Part of a small language model's weights: 2 heads of 64, learned positions.
Each number is 50 + 10 x the weight over its row's rms, rounded and kept within 0 to 99. Layers, rows and columns count from 0. The size before them is the row's rms in percent of the matrix's.

# layer 2 MLP up, 640x160, rms 0.118, rows 480-501, columns 0-159
111:49 36 54 48 47 34 42 37 54 58 69 61 61 39 38 56 53 68 61 57 48 59 40 57 40 55 28 60 36 53 45 55 49 62 56 45 55 42 48 60 64 50 42 44 36 50 48 44 33 44 49 31 62 45 42 42 56 41 52 56 52 28 46 44 49 64 45 50 61 36 50 46 52 58 50 41 42 43 53 31 62 42 36 46 46 46 54 42 83 42 43 65 68 44 44 58 46 60 48 42 32 72 44 66 41 61 48 51 47 37 45 59 55 46 60 39 52 40 22 59 66 68 58 51 35 44 46 46 48 48 50 49 59 47 55 61 48 40 69 58 38 43 50 42 48 52 74 49 61 49 52 58 68 61 49 51 48 48 35 49
099:41 58 48 44 52 62 25 42 34 48 56 48 49 53 37 46 73 36 34 68 47 47 45 58 46 59 34 47 48 39 64 47 50 48 41 61 58 47 42 53 62 57 59 68 44 47 57 57 54 51 64 44 54 44 62 46 58 49 34 33 52 57 67 62 46 34 38 45 55 49 41 46 50 43 60 36 28 58 57 64 47 45 58 55 60 55 55 63 63 49 61 47 33 46 58 53 55 50 51 53 58 51 41 52 61 40 38 33 47 65 65 47 40 72 37 66 50 49 36 40 39 72 50 49 39 54 66 34 51 55 30 59 32 32 43 68 50 47 56 52 52 55 73 47 42 53 65 39 47 49 40 52 50 33 57 53 47 57 43 55
096:51 43 42 67 50 41 46 49 45 37 57 63 64 67 49 35 32 69 36 54 49 39 59 49 46 40 71 46 57 54 64 55 56 47 55 53 57 62 44 36 59 50 53 56 59 51 56 36 53 41 72 46 25 46 56 65 63 38 47 42 38 29 55 54 51 53 58 45 53 63 42 46 46 57 47 42 50 50 47 55 26 50 38 48 51 58 22 55 53 59 57 70 63 51 53 58 43 41 59 59 55 51 46 53 43 42 42 57 68 25 65 57 41 51 40 40 59 53 54 47 43 56 52 40 57 38 26 34 42 51 45 64 70 52 43 35 28 63 52 61 45 56 45 49 61 42 57 44 44 43 45 58 53 48 38 60 52 59 56 57
102:58 60 54 47 50 20 49 30 56 61 54 60 53 65 57 44 44 43 54 59 43 48 45 55 49 45 41 37 33 46 52 36 44 47 37 34 50 32 53 53 62 50 60 37 34 52 50 50 50 40 57 30 31 50 61 62 53 51 66 41 45 37 73 39 47 60 38 51 41 34 61 43 51 64 57 47 62 51 55 35 47 61 50 51 52 34 59 40 58 41 45 69 67 35 38 52 51 45 54 48 44 58 44 70 45 50 76 51 56 39 54 65 62 50 45 60 56 47 47 38 56 53 50 36 39 44 49 56 52 71 50 45 46 36 37 57 51 52 33 59 41 57 43 57 55 39 58 42 57 49 46 47 50 77 40 72 59 49 51 53
101:39 65 61 49 41 44 49 52 42 41 45 46 70 44 53 58 42 46 56 38 52 58 42 54 42 63 50 52 48 42 51 54 59 63 59 45 66 38 51 47 54 62 42 51 58 28 66 42 46 44 62 50 57 35 47 34 61 65 68 60 58 52 48 52 49 50 40 55 40 57 31 55 35 68 60 33 47 54 54 61 40 52 43 37 61 52 54 46 34 58 59 54 63 47 33 52 48 53 69 53 62 68 36 57 36 59 59 38 41 44 57 44 54 35 30 50 58 56 58 42 29 52 50 43 69 51 34 56 54 48 44 47 48 28 30 58 46 60 65 50 54 78 51 50 44 43 61 50 66 42 65 47 51 46 53 62 51 48 60 71
098:80 48 55 73 60 45 40 48 41 58 52 41 44 57 51 44 29 70 45 71 54 40 50 49 60 44 49 35 39 80 47 49 48 49 48 66 46 43 34 47 53 54 53 38 30 59 48 50 47 60 61 56 56 43 37 55 48 53 47 51 62 38 45 59 39 50 53 51 42 53 73 39 42 54 43 49 60 49 45 32 53 55 39 37 77 37 50 46 50 46 48 40 70 42 35 58 44 44 56 29 41 40 43 62 54 51 52 52 59 59 31 63 47 34 56 49 64 43 64 56 52 63 48 39 47 39 52 43 43 40 55 69 61 38 41 66 46 55 54 52 57 53 50 60 66 46 58 43 45 36 55 56 48 57 54 55 44 49 45 32
108:65 51 60 45 59 36 56 62 73 54 41 45 28 44 50 51 38 42 47 52 39 58 62 49 58 45 58 46 46 55 58 39 48 42 49 79 50 55 41 67 56 52 52 58 55 57 63 42 47 59 55 42 44 42 58 57 57 43 67 55 59 50 58 38 45 52 52 44 49 64 67 44 60 48 45 38 63 42 54 47 47 48 42 40 51 38 44 50 44 43 50 36 55 34 56 58 41 47 51 35 52 43 66 70 54 50 72 51 50 33 49 56 58 40 36 51 53 57 49 67 51 40 25 64 60 54 43 65 29 60 44 50 63 53 43 56 46 47 59 62 49 42 62 68 38 44 67 27 46 49 59 49 38 40 40 45 24 29 49 40
086:50 48 71 54 37 36 47 54 55 66 25 51 35 51 44 53 64 45 53 59 40 41 45 55 56 58 58 56 34 63 56 38 20 63 46 59 42 52 43 52 38 63 56 37 46 56 36 47 45 41 42 44 46 44 33 29 58 38 43 47 53 47 40 55 52 38 45 54 67 41 61 54 42 47 60 52 41 48 36 50 49 37 53 35 51 54 52 35 53 43 45 42 59 62 42 58 57 54 65 42 55 42 60 45 61 60 34 72 51 57 65 51 55 55 58 48 45 52 51 56 65 56 45 58 42 49 69 41 51 39 49 24 62 60 56 65 40 35 55 33 53 43 60 53 56 50 60 25 54 65 47 38 57 51 58 61 57 39 72 48
096:39 37 51 44 25 40 36 51 40 52 44 35 54 46 65 47 44 43 44 52 47 57 45 43 51 29 62 53 52 59 53 38 45 54 46 51 42 61 71 62 66 44 33 52 40 59 47 25 34 58 61 54 27 60 63 51 55 49 63 50 58 37 60 61 40 50 37 74 45 36 47 48 53 47 48 64 51 34 57 35 53 58 60 45 63 65 58 27 57 42 68 51 59 40 46 55 37 40 49 60 35 45 39 56 44 55 56 39 54 55 41 35 47 49 63 62 58 45 46 55 60 57 72 50 54 49 56 62 62 37 60 46 52 52 48 56 59 49 48 63 54 52 69 71 40 44 54 48 59 64 42 59 36 53 54 45 53 42 55 44
104:51 55 59 50 46 55 31 45 37 61 65 60 57 62 52 60 30 44 55 68 47 54 54 57 44 64 54 64 43 59 49 63 46 37 68 37 52 40 50 49 45 48 49 69 42 36 53 43 47 56 57 54 42 40 45 55 42 58 52 57 43 54 46 67 52 52 59 41 61 41 55 34 39 28 67 41 36 45 50 48 55 47 54 48 55 48 39 33 35 55 55 65 47 44 33 47 47 64 56 47 35 47 46 60 59 45 53 54 61 46 56 30 53 38 44 39 43 28 41 43 50 70 68 57 44 53 69 55 45 44 50 44 59 59 43 50 47 45 56 41 54 40 55 48 59 44 46 33 68 62 54 48 53 39 77 73 66 25 41 47
094:39 56 80 26 65 36 47 55 43 52 41 65 46 45 66 50 51 54 49 61 56 55 60 68 52 52 67 61 45 40 36 39 56 30 47 51 42 53 36 52 57 64 50 32 59 66 59 33 57 48 51 38 42 49 47 46 42 57 48 58 48 56 43 45 52 58 58 44 38 54 51 33 44 49 35 41 63 51 45 54 53 43 41 45 47 50 46 38 61 48 35 52 50 33 51 50 44 50 68 59 47 54 52 48 56 47 34 52 60 43 60 47 51 46 47 49 47 71 30 50 52 42 56 62 38 49 28 28 52 62 56 29 45 47 64 60 30 56 69 53 41 54 40 45 55 60 68 74 47 41 43 47 67 58 51 54 57 43 42 58
099:49 37 44 71 22 39 50 40 47 41 38 64 54 53 60 47 41 56 46 65 65 35 49 48 29 50 60 59 63 32 47 49 30 44 45 61 43 54 50 42 64 37 65 62 46 35 66 42 47 46 40 53 55 47 62 49 35 39 40 34 55 34 54 40 48 55 33 42 49 65 48 39 54 35 47 35 45 50 59 51 45 36 48 36 50 61 45 56 50 52 37 49 36 39 56 53 32 60 66 63 54 49 59 55 59 47 59 45 56 56 55 49 59 59 38 48 47 49 53 58 52 53 40 49 56 64 58 62 52 68 52 56 74 62 51 57 50 52 61 54 18 64 51 56 58 49 72 53 45 46 50 61 35 44 42 43 63 43 50 54
100:77 58 48 47 50 52 43 55 62 51 58 57 59 54 45 60 50 51 57 45 46 34 40 31 71 71 40 49 46 42 51 52 48 44 82 48 45 42 60 57 50 53 37 55 47 54 61 41 47 51 53 57 59 55 46 52 38 47 43 58 54 34 47 42 48 47 59 54 48 57 52 46 57 50 53 52 61 46 40 36 34 48 43 72 58 23 37 29 51 52 64 46 65 44 50 31 47 51 45 54 52 53 48 56 69 63 66 48 70 47 46 65 69 46 55 55 58 39 52 49 64 52 56 60 54 49 40 62 57 53 38 75 45 65 50 46 63 52 56 56 40 39 47 53 48 40 59 29 40 36 58 48 66 65 59 52 45 60 32 37
101:60 49 52 43 55 50 67 34 75 56 50 44 56 56 51 51 45 49 69 46 49 48 61 62 59 62 43 64 49 51 44 46 48 56 32 46 71 48 47 57 62 53 42 54 50 59 56 38 49 58 44 44 35 57 56 65 58 41 50 45 54 50 66 55 59 48 38 36 21 43 51 49 34 66 54 34 65 63 65 44 49 52 34 58 36 43 56 37 56 56 33 63 32 34 44 49 64 66 64 47 62 45 54 55 47 55 46 28 53 31 58 59 47 55 51 48 54 64 41 53 58 40 55 45 53 31 59 45 44 49 50 61 60 62 54 47 59 36 53 50 28 52 50 33 51 60 48 33 36 31 57 50 53 65 38 48 36 46 57 59
087:44 37 50 49 43 51 38 40 53 48 57 41 47 60 41 59 39 63 58 68 42 70 49 56 52 51 22 55 38 55 56 28 51 36 60 62 47 46 38 59 52 65 48 50 39 68 47 48 48 25 55 34 53 49 57 48 55 44 41 52 50 54 63 38 55 58 44 52 54 44 42 46 58 18 41 39 56 35 56 45 51 63 52 50 50 49 53 42 65 40 61 43 57 39 52 33 44 73 43 38 41 57 55 63 44 49 58 54 61 45 55 52 48 54 74 43 29 44 52 58 64 64 29 58 48 42 47 51 64 35 43 53 36 39 64 31 45 51 44 43 46 53 45 36 64 46 54 47 59 45 45 27 46 61 64 49 54 53 46 52
107:46 61 45 40 62 55 56 32 43 49 64 35 43 76 58 44 63 57 39 49 43 63 47 51 60 41 41 29 42 63 66 53 42 48 43 56 63 49 55 71 58 53 51 53 44 61 46 45 40 37 50 48 33 32 37 42 47 47 55 56 44 45 58 32 51 38 46 60 48 70 63 46 46 53 50 27 73 52 49 44 56 41 56 58 53 51 44 37 53 26 51 50 52 34 47 42 33 37 47 58 43 53 52 58 53 39 54 61 42 73 47 64 57 66 39 56 60 46 56 60 61 52 36 53 39 58 66 44 45 52 71 60 29 57 49 52 37 58 60 50 46 55 49 60 55 57 56 42 50 50 45 56 40 72 55 32 51 43 53 61
100:48 30 50 53 65 49 61 51 47 52 57 60 66 60 37 45 54 54 47 51 52 60 38 59 56 42 47 65 41 49 67 37 39 39 54 33 43 38 57 38 53 55 35 65 69 63 49 50 52 39 62 47 41 62 28 56 45 53 58 53 42 50 46 43 47 53 52 53 56 54 49 41 58 32 44 51 58 46 52 50 76 55 55 43 53 46 54 38 33 54 38 52 49 60 59 42 60 50 54 38 30 40 34 69 61 36 69 56 41 51 37 55 45 41 57 38 72 49 42 59 55 67 33 47 60 62 33 52 56 40 74 61 37 37 51 57 41 54 50 42 32 43 54 45 53 54 50 53 29 45 47 44 58 46 47 40 30 36 65 54
097:53 44 59 61 55 41 52 66 55 54 59 43 51 50 34 50 33 35 50 57 40 69 45 62 47 57 51 51 33 59 56 48 61 60 62 35 40 47 65 49 65 55 43 56 46 51 33 45 38 37 55 38 54 58 26 54 50 34 42 43 39 50 31 43 60 38 55 53 42 62 42 32 55 58 63 46 57 42 51 40 49 50 54 42 69 59 58 55 69 36 31 55 53 42 46 48 80 48 52 64 40 55 48 52 36 53 61 57 33 55 54 43 61 55 44 34 48 54 47 53 49 59 46 65 45 53 52 43 74 61 58 46 59 73 53 49 53 37 49 28 38 53 69 35 47 55 46 48 42 60 65 37 53 55 43 56 43 57 56 54
111:66 47 56 56 46 49 54 48 64 48 45 45 54 57 35 56 51 48 54 59 36 52 52 41 46 61 43 49 47 60 41 37 45 53 76 41 46 50 48 30 51 72 43 35 43 43 49 51 53 50 43 46 53 42 53 58 64 34 53 53 49 39 49 53 61 43 35 30 55 53 62 53 74 45 52 50 43 55 46 56 52 65 41 45 33 54 63 29 60 57 48 69 42 56 40 37 53 58 63 64 79 46 38 49 60 64 62 56 40 29 38 36 40 37 53 51 49 32 49 54 49 47 50 50 54 55 51 46 49 58 43 59 57 56 67 42 54 68 48 40 21 48 51 39 52 57 50 36 59 37 66 54 73 46 64 55 59 56 34 49
083:56 51 26 57 48 59 55 71 50 54 54 44 41 39 59 53 46 42 28 26 49 44 55 55 46 57 52 47 62 55 47 47 56 69 29 53 53 51 41 62 36 46 54 58 41 47 63 39 49 51 60 52 53 39 72 42 37 48 47 45 45 56 37 46 43 59 66 42 57 37 67 60 45 58 63 50 62 46 54 61 50 36 63 46 54 60 41 60 46 47 48 44 39 76 50 58 48 35 40 71 62 45 58 53 39 33 37 41 66 54 52 54 41 53 29 40 51 55 63 52 42 45 48 60 65 55 60 47 38 44 62 41 68 64 44 53 50 53 43 66 53 44 47 63 33 50 34 62 63 55 57 41 38 38 49 46 40 35 62 52
105:63 47 49 52 49 38 49 48 58 58 48 36 44 43 52 57 40 53 67 61 53 51 56 52 57 57 36 51 51 57 39 30 51 40 54 48 43 42 49 40 41 49 42 58 52 52 61 57 45 41 50 55 52 63 54 50 41 39 43 32 57 51 59 64 37 48 50 42 54 64 67 39 41 62 57 49 66 61 60 36 43 47 67 49 55 46 34 50 50 40 42 61 43 57 24 52 48 64 58 45 36 71 53 64 56 78 66 55 52 60 44 59 42 49 34 32 77 58 47 68 41 45 35 62 48 45 32 53 39 35 45 49 52 27 59 63 61 56 42 32 54 35 35 64 53 54 69 48 47 52 43 55 62 50 52 42 50 48 62 46
093:39 44 52 45 65 31 65 53 43 38 45 62 44 71 58 55 58 61 41 66 42 46 63 49 46 56 47 46 42 60 53 44 55 38 54 38 31 56 56 49 38 55 53 80 47 56 46 44 53 68 66 45 40 41 66 49 59 52 42 47 53 49 47 54 23 26 59 48 73 47 43 37 46 51 57 61 68 49 42 40 43 66 54 70 43 37 57 57 42 48 52 51 37 47 66 43 33 44 65 60 30 56 55 42 58 56 51 52 49 48 53 52 51 53 35 53 45 51 44 40 52 51 62 69 50 55 40 55 69 79 54 45 52 45 41 36 47 63 59 39 42 42 60 62 55 48 53 35 44 37 48 62 53 48 50 52 43 45 60 49
# layer 2 MLP down (transposed), 640x160, rms 0.0794, rows 480-501, columns 0-159
113:53 51 45 48 45 52 40 43 56 58 61 67 56 56 54 76 62 55 52 50 57 48 48 51 59 42 42 46 43 61 39 63 61 60 46 53 41 57 65 59 64 43 40 54 48 50 38 44 42 39 48 40 60 62 49 35 61 54 52 26 32 54 58 45 67 36 45 50 54 37 46 48 34 59 49 49 41 52 43 45 49 54 45 59 64 42 49 30 62 54 45 26 65 69 71 50 54 45 45 50 47 51 41 37 47 50 31 43 58 42 42 45 50 42 51 65 65 51 32 54 68 55 29 60 63 56 36 44 41 39 34 52 66 46 58 71 38 51 36 56 65 49 62 67 44 59 57 47 59 32 49 52 65 55 52 39 45 62 39 45
089:41 66 36 33 40 57 46 52 40 39 57 45 39 63 50 51 42 64 45 71 57 45 39 53 50 58 55 46 53 51 50 49 44 41 45 55 35 24 49 50 44 42 53 49 63 34 49 62 50 48 50 49 35 43 68 55 39 55 47 55 50 44 50 51 39 56 47 48 43 48 66 59 54 47 58 46 50 51 46 58 61 62 54 68 58 59 51 40 51 59 39 35 57 44 77 31 79 42 44 43 46 51 46 44 42 57 37 49 57 54 67 39 41 33 51 42 50 33 60 46 57 57 59 64 38 38 65 46 45 41 30 68 40 45 39 47 64 47 50 56 60 51 33 29 39 41 57 49 48 30 71 49 63 47 56 74 52 40 50 50
098:45 48 54 50 62 42 41 54 30 47 65 43 55 53 61 67 55 65 60 60 49 67 55 40 60 37 56 59 49 39 57 46 28 31 40 62 43 67 63 40 42 50 49 53 62 39 58 42 68 47 60 72 62 47 53 56 56 49 38 55 63 43 53 34 64 49 39 53 51 51 56 64 48 41 54 51 59 34 35 50 52 59 69 67 58 47 49 62 54 48 61 61 50 49 67 55 61 61 67 56 44 65 51 43 47 43 55 61 62 29 58 75 45 63 37 59 59 28 48 44 49 53 32 45 32 47 55 55 51 49 68 48 55 45 59 43 60 55 51 45 72 55 49 46 54 53 44 49 42 31 63 58 52 61 40 52 52 41 54 47
094:45 65 69 58 29 45 62 51 70 52 40 34 47 48 34 47 60 62 44 46 64 52 51 52 53 47 59 43 42 68 61 64 47 49 71 39 56 45 52 53 47 40 47 57 40 60 56 53 64 61 72 43 31 61 56 29 59 58 51 54 30 47 59 53 36 40 34 59 51 37 63 59 49 55 46 61 39 60 55 47 44 57 57 48 54 48 65 51 50 49 62 49 41 49 44 73 53 41 50 68 45 38 52 43 49 43 51 45 59 44 56 46 52 52 40 48 43 45 65 41 51 66 62 42 60 45 48 50 45 61 52 60 41 35 55 67 39 31 55 63 58 45 35 57 42 53 48 52 52 32 75 47 45 55 56 61 48 48 48 81
098:53 49 57 41 64 53 42 37 56 61 42 58 55 31 51 36 46 47 45 38 40 71 43 41 51 52 55 46 48 52 44 38 41 52 44 48 63 55 58 59 40 67 45 49 52 67 58 49 56 60 46 50 60 49 37 37 38 41 57 54 43 53 66 49 42 49 38 53 40 46 50 64 56 22 42 53 58 55 46 67 51 32 35 81 51 32 43 64 50 38 57 52 53 52 32 44 53 46 51 59 45 54 50 48 43 27 48 49 43 49 40 46 79 47 71 63 55 69 61 62 42 49 52 60 58 42 43 53 25 47 45 54 38 61 49 49 44 48 46 73 49 67 65 44 67 39 54 69 59 44 48 59 47 41 54 49 60 52 56 53
107:61 41 56 62 58 61 58 49 57 48 51 55 59 39 51 50 53 64 54 35 50 45 38 46 46 42 37 32 32 65 56 55 43 52 43 43 56 51 73 54 35 42 46 45 65 34 61 48 53 39 54 53 42 50 44 51 35 48 41 48 52 55 51 62 49 57 46 46 36 59 48 47 49 40 49 51 50 36 31 53 37 48 40 49 59 63 83 42 44 46 52 50 39 41 46 36 48 63 33 39 51 45 75 58 59 45 29 49 70 25 65 30 46 58 57 58 44 31 62 47 53 63 58 38 49 47 63 56 39 50 46 50 37 51 52 64 65 39 52 67 54 31 39 44 38 48 54 40 54 33 59 64 48 52 47 57 44 55 41 48
089:39 43 67 40 52 61 59 51 66 34 53 46 42 37 58 38 62 38 46 45 55 75 36 46 47 38 60 58 57 56 56 60 58 60 41 36 46 28 61 73 46 36 38 53 63 50 46 53 58 43 45 57 40 55 47 40 32 42 49 43 48 50 56 55 37 55 37 36 42 52 54 56 52 50 40 47 46 60 44 42 60 37 60 57 66 40 45 31 61 58 53 48 43 48 44 53 55 49 41 53 72 43 54 57 55 63 50 61 57 56 34 39 60 66 34 57 65 41 56 67 52 39 36 70 49 65 43 39 55 62 54 35 53 47 50 54 59 37 44 48 41 30 55 64 59 35 39 44 55 40 48 67 52 53 40 51 36 33 41 56
094:41 59 52 38 61 60 53 32 52 29 51 54 52 42 56 56 57 62 44 38 50 57 48 44 60 53 54 45 42 33 61 51 65 48 58 49 73 44 63 52 35 35 51 40 51 48 49 55 49 65 68 52 59 62 50 73 49 47 55 39 47 48 42 36 30 60 59 54 48 43 50 62 47 40 40 64 53 58 51 24 42 52 53 65 55 39 58 62 48 46 56 57 41 54 51 58 66 51 39 60 56 62 50 67 46 57 59 45 56 54 36 49 60 32 34 57 30 60 67 32 55 35 51 51 39 59 44 51 48 54 38 54 41 45 55 49 39 46 34 44 55 48 66 48 70 63 34 63 23 50 55 59 46 34 43 55 59 44 46 64
099:66 49 53 47 42 60 49 52 47 41 46 29 36 53 64 55 60 39 71 47 58 51 52 66 37 50 39 49 47 70 40 66 64 45 49 47 39 56 56 60 44 46 51 47 45 52 47 63 56 53 65 40 55 36 47 51 48 54 38 42 41 44 67 46 50 27 56 72 47 39 54 44 49 44 53 60 29 72 31 53 52 57 36 41 55 41 56 52 46 40 61 54 47 58 56 43 57 44 50 48 41 37 58 45 53 39 66 44 55 44 34 61 63 34 55 66 39 39 32 48 57 46 42 47 62 63 55 62 60 37 59 60 55 55 62 61 53 50 41 55 63 38 73 44 39 67 45 62 55 61 35 59 52 61 41 47 63 55 27 52
108:60 32 48 46 54 61 40 53 53 35 72 38 55 39 46 47 40 51 53 40 25 54 60 54 46 51 60 29 63 40 65 59 59 49 66 51 44 40 53 38 53 54 56 62 65 55 58 28 44 45 44 38 41 62 65 43 45 44 69 46 62 52 39 65 50 43 50 48 35 39 40 54 40 47 51 28 48 43 60 43 67 47 72 48 50 39 51 54 56 58 46 59 59 26 40 33 42 43 35 52 54 45 68 32 58 59 59 41 42 51 60 62 33 43 46 44 53 55 54 45 54 49 54 41 48 57 48 33 64 53 47 52 59 59 63 48 29 50 51 34 44 64 36 57 47 33 51 40 46 62 41 49 65 54 46 47 39 39 46 59
109:62 61 41 51 58 59 52 52 40 51 43 56 55 38 56 29 58 38 38 55 52 37 50 50 58 27 61 60 44 43 43 56 54 31 58 40 49 40 50 62 43 37 53 57 68 46 60 67 57 60 41 59 53 33 50 70 53 39 55 55 39 59 51 31 42 53 62 42 43 55 48 63 49 38 45 41 68 53 30 46 61 60 41 44 58 54 39 71 34 38 55 48 54 52 37 47 47 37 36 57 35 43 52 61 39 46 62 30 51 42 51 68 54 56 62 49 39 70 63 33 41 45 44 49 52 61 49 55 45 32 51 66 49 41 52 41 46 53 36 32 47 57 52 51 56 62 41 56 45 42 37 61 29 46 47 45 54 51 67 67
086:62 56 40 38 48 67 58 44 80 66 67 40 63 56 39 64 45 59 49 58 55 56 41 46 39 50 64 42 43 45 44 58 43 48 43 63 74 45 40 47 41 36 63 52 52 53 61 36 50 34 44 64 41 52 51 43 55 49 45 35 45 46 60 48 59 71 43 41 55 55 60 50 50 48 49 40 58 44 37 51 51 31 54 61 56 35 44 60 46 50 64 51 51 53 35 58 51 57 38 57 52 56 69 54 68 45 75 62 59 45 50 43 68 70 40 44 59 39 35 57 52 59 38 45 35 46 61 45 48 62 75 54 65 50 50 46 61 45 60 59 55 65 57 46 62 54 56 28 54 40 46 61 39 52 51 50 43 58 41 44
096:47 50 62 45 54 67 49 41 66 40 32 49 53 49 52 63 44 43 57 39 53 43 32 36 59 57 54 60 51 47 52 56 57 56 61 36 71 42 45 56 50 35 43 59 32 51 60 48 53 50 51 16 54 63 36 57 40 59 45 62 59 38 49 67 56 65 57 44 45 54 61 40 59 57 39 59 37 75 50 49 55 54 61 63 52 60 50 35 54 52 45 55 35 39 47 41 47 55 45 37 55 39 52 62 51 65 42 64 63 46 67 37 56 65 53 38 46 38 43 44 63 55 66 29 60 48 42 43 40 35 66 61 76 37 58 43 56 48 59 62 49 43 54 52 50 57 50 46 51 52 62 59 58 45 60 51 69 44 42 52
107:39 45 44 48 47 39 53 47 58 50 47 49 52 37 53 57 55 47 59 42 50 51 57 62 47 57 48 54 53 52 45 51 46 27 40 37 58 50 40 50 60 49 47 56 46 50 35 48 46 58 51 51 48 54 30 63 45 55 35 39 53 60 68 38 50 63 48 52 38 58 50 52 30 51 51 42 58 41 47 61 51 32 53 51 47 37 42 58 48 67 56 67 37 32 47 51 55 52 37 71 42 37 61 50 58 49 42 37 40 39 67 48 57 73 35 54 44 45 42 48 61 51 62 51 42 42 65 27 43 66 41 53 65 48 70 54 53 42 35 46 46 39 40 53 44 61 42 43 23 23 56 51 63 60 57 70 48 37 70 73
063:45 56 53 59 58 48 52 71 52 63 41 36 50 47 67 40 58 62 53 46 53 58 43 50 37 57 45 46 49 42 40 54 42 52 55 45 63 49 26 54 43 61 73 54 57 40 54 43 52 63 37 65 68 62 49 54 50 53 53 42 28 66 43 51 48 70 45 52 51 40 67 48 63 48 47 74 50 51 58 60 56 45 57 52 64 45 52 58 48 36 50 37 40 44 53 42 68 61 41 71 55 48 46 61 50 49 68 59 64 49 60 45 49 74 48 52 65 30 57 58 39 49 52 53 45 60 45 53 45 51 59 48 78 51 48 56 43 62 39 58 51 42 55 66 51 48 51 60 32 37 33 44 40 59 44 40 66 58 42 28
100:50 43 41 45 43 59 53 48 52 54 36 65 58 47 59 48 37 66 48 40 42 40 56 39 49 51 58 43 45 41 30 62 24 63 43 49 57 37 58 38 49 43 63 35 50 59 41 58 61 43 55 49 51 45 64 34 27 68 59 60 40 50 38 60 70 48 65 43 46 59 38 49 61 52 59 62 56 43 54 56 36 52 43 58 71 52 53 70 56 50 45 35 37 37 35 64 46 38 58 55 46 45 42 52 57 49 40 34 55 64 40 41 40 36 51 55 49 57 67 63 65 32 55 31 47 50 60 59 42 44 47 51 63 54 58 59 39 60 49 56 53 50 51 42 58 43 42 50 47 51 82 51 39 40 53 68 43 54 47 60
098:64 80 42 48 56 63 57 49 44 45 43 47 54 43 39 50 23 46 60 53 35 47 47 63 42 51 60 57 54 62 46 53 49 67 39 35 38 50 47 54 41 61 40 46 50 46 49 56 44 55 38 44 64 52 35 57 57 38 28 35 60 54 55 35 52 43 36 58 54 49 59 58 56 40 54 51 63 59 49 52 57 32 59 41 53 49 45 45 45 66 47 40 41 68 67 58 69 52 31 75 46 32 58 56 50 33 51 44 50 62 52 40 38 45 53 35 43 28 62 62 50 60 46 61 53 48 56 49 64 47 66 71 42 57 41 68 65 63 40 46 46 48 49 46 40 49 62 45 41 60 51 41 59 54 51 59 49 39 54 59
100:50 61 54 58 58 59 54 74 70 23 30 44 32 44 44 59 50 58 46 52 41 61 59 52 55 58 41 51 60 31 51 52 64 58 39 27 27 43 64 45 47 55 48 55 51 33 65 50 67 60 38 51 38 56 49 59 40 53 57 63 49 60 45 49 31 45 44 50 58 48 50 45 56 52 59 51 22 60 47 61 59 39 36 46 50 57 43 54 61 62 42 54 62 42 56 39 41 40 53 54 62 61 57 43 40 37 42 52 42 54 52 51 48 49 48 67 74 27 66 50 57 50 50 62 64 52 62 59 46 45 38 49 48 53 43 50 44 49 56 66 63 34 58 54 37 47 49 70 47 34 44 48 53 38 50 47 49 52 53 41
098:45 59 44 46 49 59 69 44 70 50 44 55 45 45 55 55 41 43 44 40 47 58 40 42 49 60 58 63 50 58 48 63 51 41 56 44 70 38 48 58 56 31 24 56 47 46 44 56 46 47 39 34 56 36 34 51 49 49 52 41 56 46 44 49 57 63 44 48 51 47 51 50 51 65 45 59 42 66 45 62 57 74 44 58 40 54 47 53 46 51 69 58 46 60 54 41 40 61 59 45 54 33 58 57 78 51 46 60 59 42 50 43 44 50 52 42 61 48 34 52 52 54 23 36 59 58 52 55 32 39 72 66 50 24 37 40 39 65 53 52 72 39 45 45 32 56 41 40 58 42 39 45 46 49 28 39 58 45 46 48
089:67 40 60 43 44 56 47 44 58 63 48 61 45 60 45 52 53 32 59 47 51 48 40 43 48 45 54 44 43 48 55 49 42 63 43 45 39 39 68 48 57 58 44 34 37 55 48 55 47 50 44 50 45 57 46 50 44 30 51 51 63 31 45 41 59 39 48 65 57 55 59 52 35 40 33 48 61 41 56 44 59 63 49 40 57 37 35 39 46 40 42 52 59 66 41 43 53 44 81 33 54 60 48 40 31 67 36 40 37 63 44 50 64 47 31 42 56 49 28 51 44 61 51 69 51 53 46 42 81 40 43 41 56 38 53 42 45 53 50 48 42 55 37 40 63 51 34 32 65 63 41 57 41 68 58 41 52 47 45 42
110:61 56 44 43 51 42 42 48 41 58 40 41 56 42 59 59 59 59 48 44 53 60 51 61 52 53 46 48 51 68 39 56 52 69 38 43 51 52 58 54 46 40 49 62 41 63 45 33 68 37 59 49 51 55 67 54 46 60 35 45 40 51 65 52 52 50 46 51 37 41 47 56 37 51 38 62 66 53 29 64 50 50 59 36 57 30 56 42 41 53 64 29 37 57 57 49 56 48 33 69 51 44 54 53 33 27 49 47 41 41 50 36 53 52 66 55 51 45 58 34 35 42 52 64 39 41 64 57 45 62 55 46 54 51 51 54 55 40 35 53 53 19 65 53 37 64 46 61 55 55 60 66 41 52 34 77 47 62 38 46
082:61 57 45 64 65 57 46 46 48 50 50 55 51 28 52 59 55 62 44 27 58 56 28 48 53 57 46 69 47 53 58 56 59 64 39 68 56 53 69 47 45 58 46 31 44 42 69 45 58 51 57 62 55 55 50 56 57 56 33 46 47 45 42 40 42 53 47 46 48 57 65 50 48 45 59 38 52 42 66 74 46 48 36 55 47 65 39 32 51 64 49 43 42 64 43 58 61 55 46 48 47 45 57 65 51 52 49 45 53 54 46 48 23 48 47 49 60 31 46 22 53 29 36 31 47 49 42 59 44 57 53 47 51 47 52 45 50 66 49 34 84 41 50 59 41 52 41 52 43 46 65 40 49 52 45 41 59 55 31 58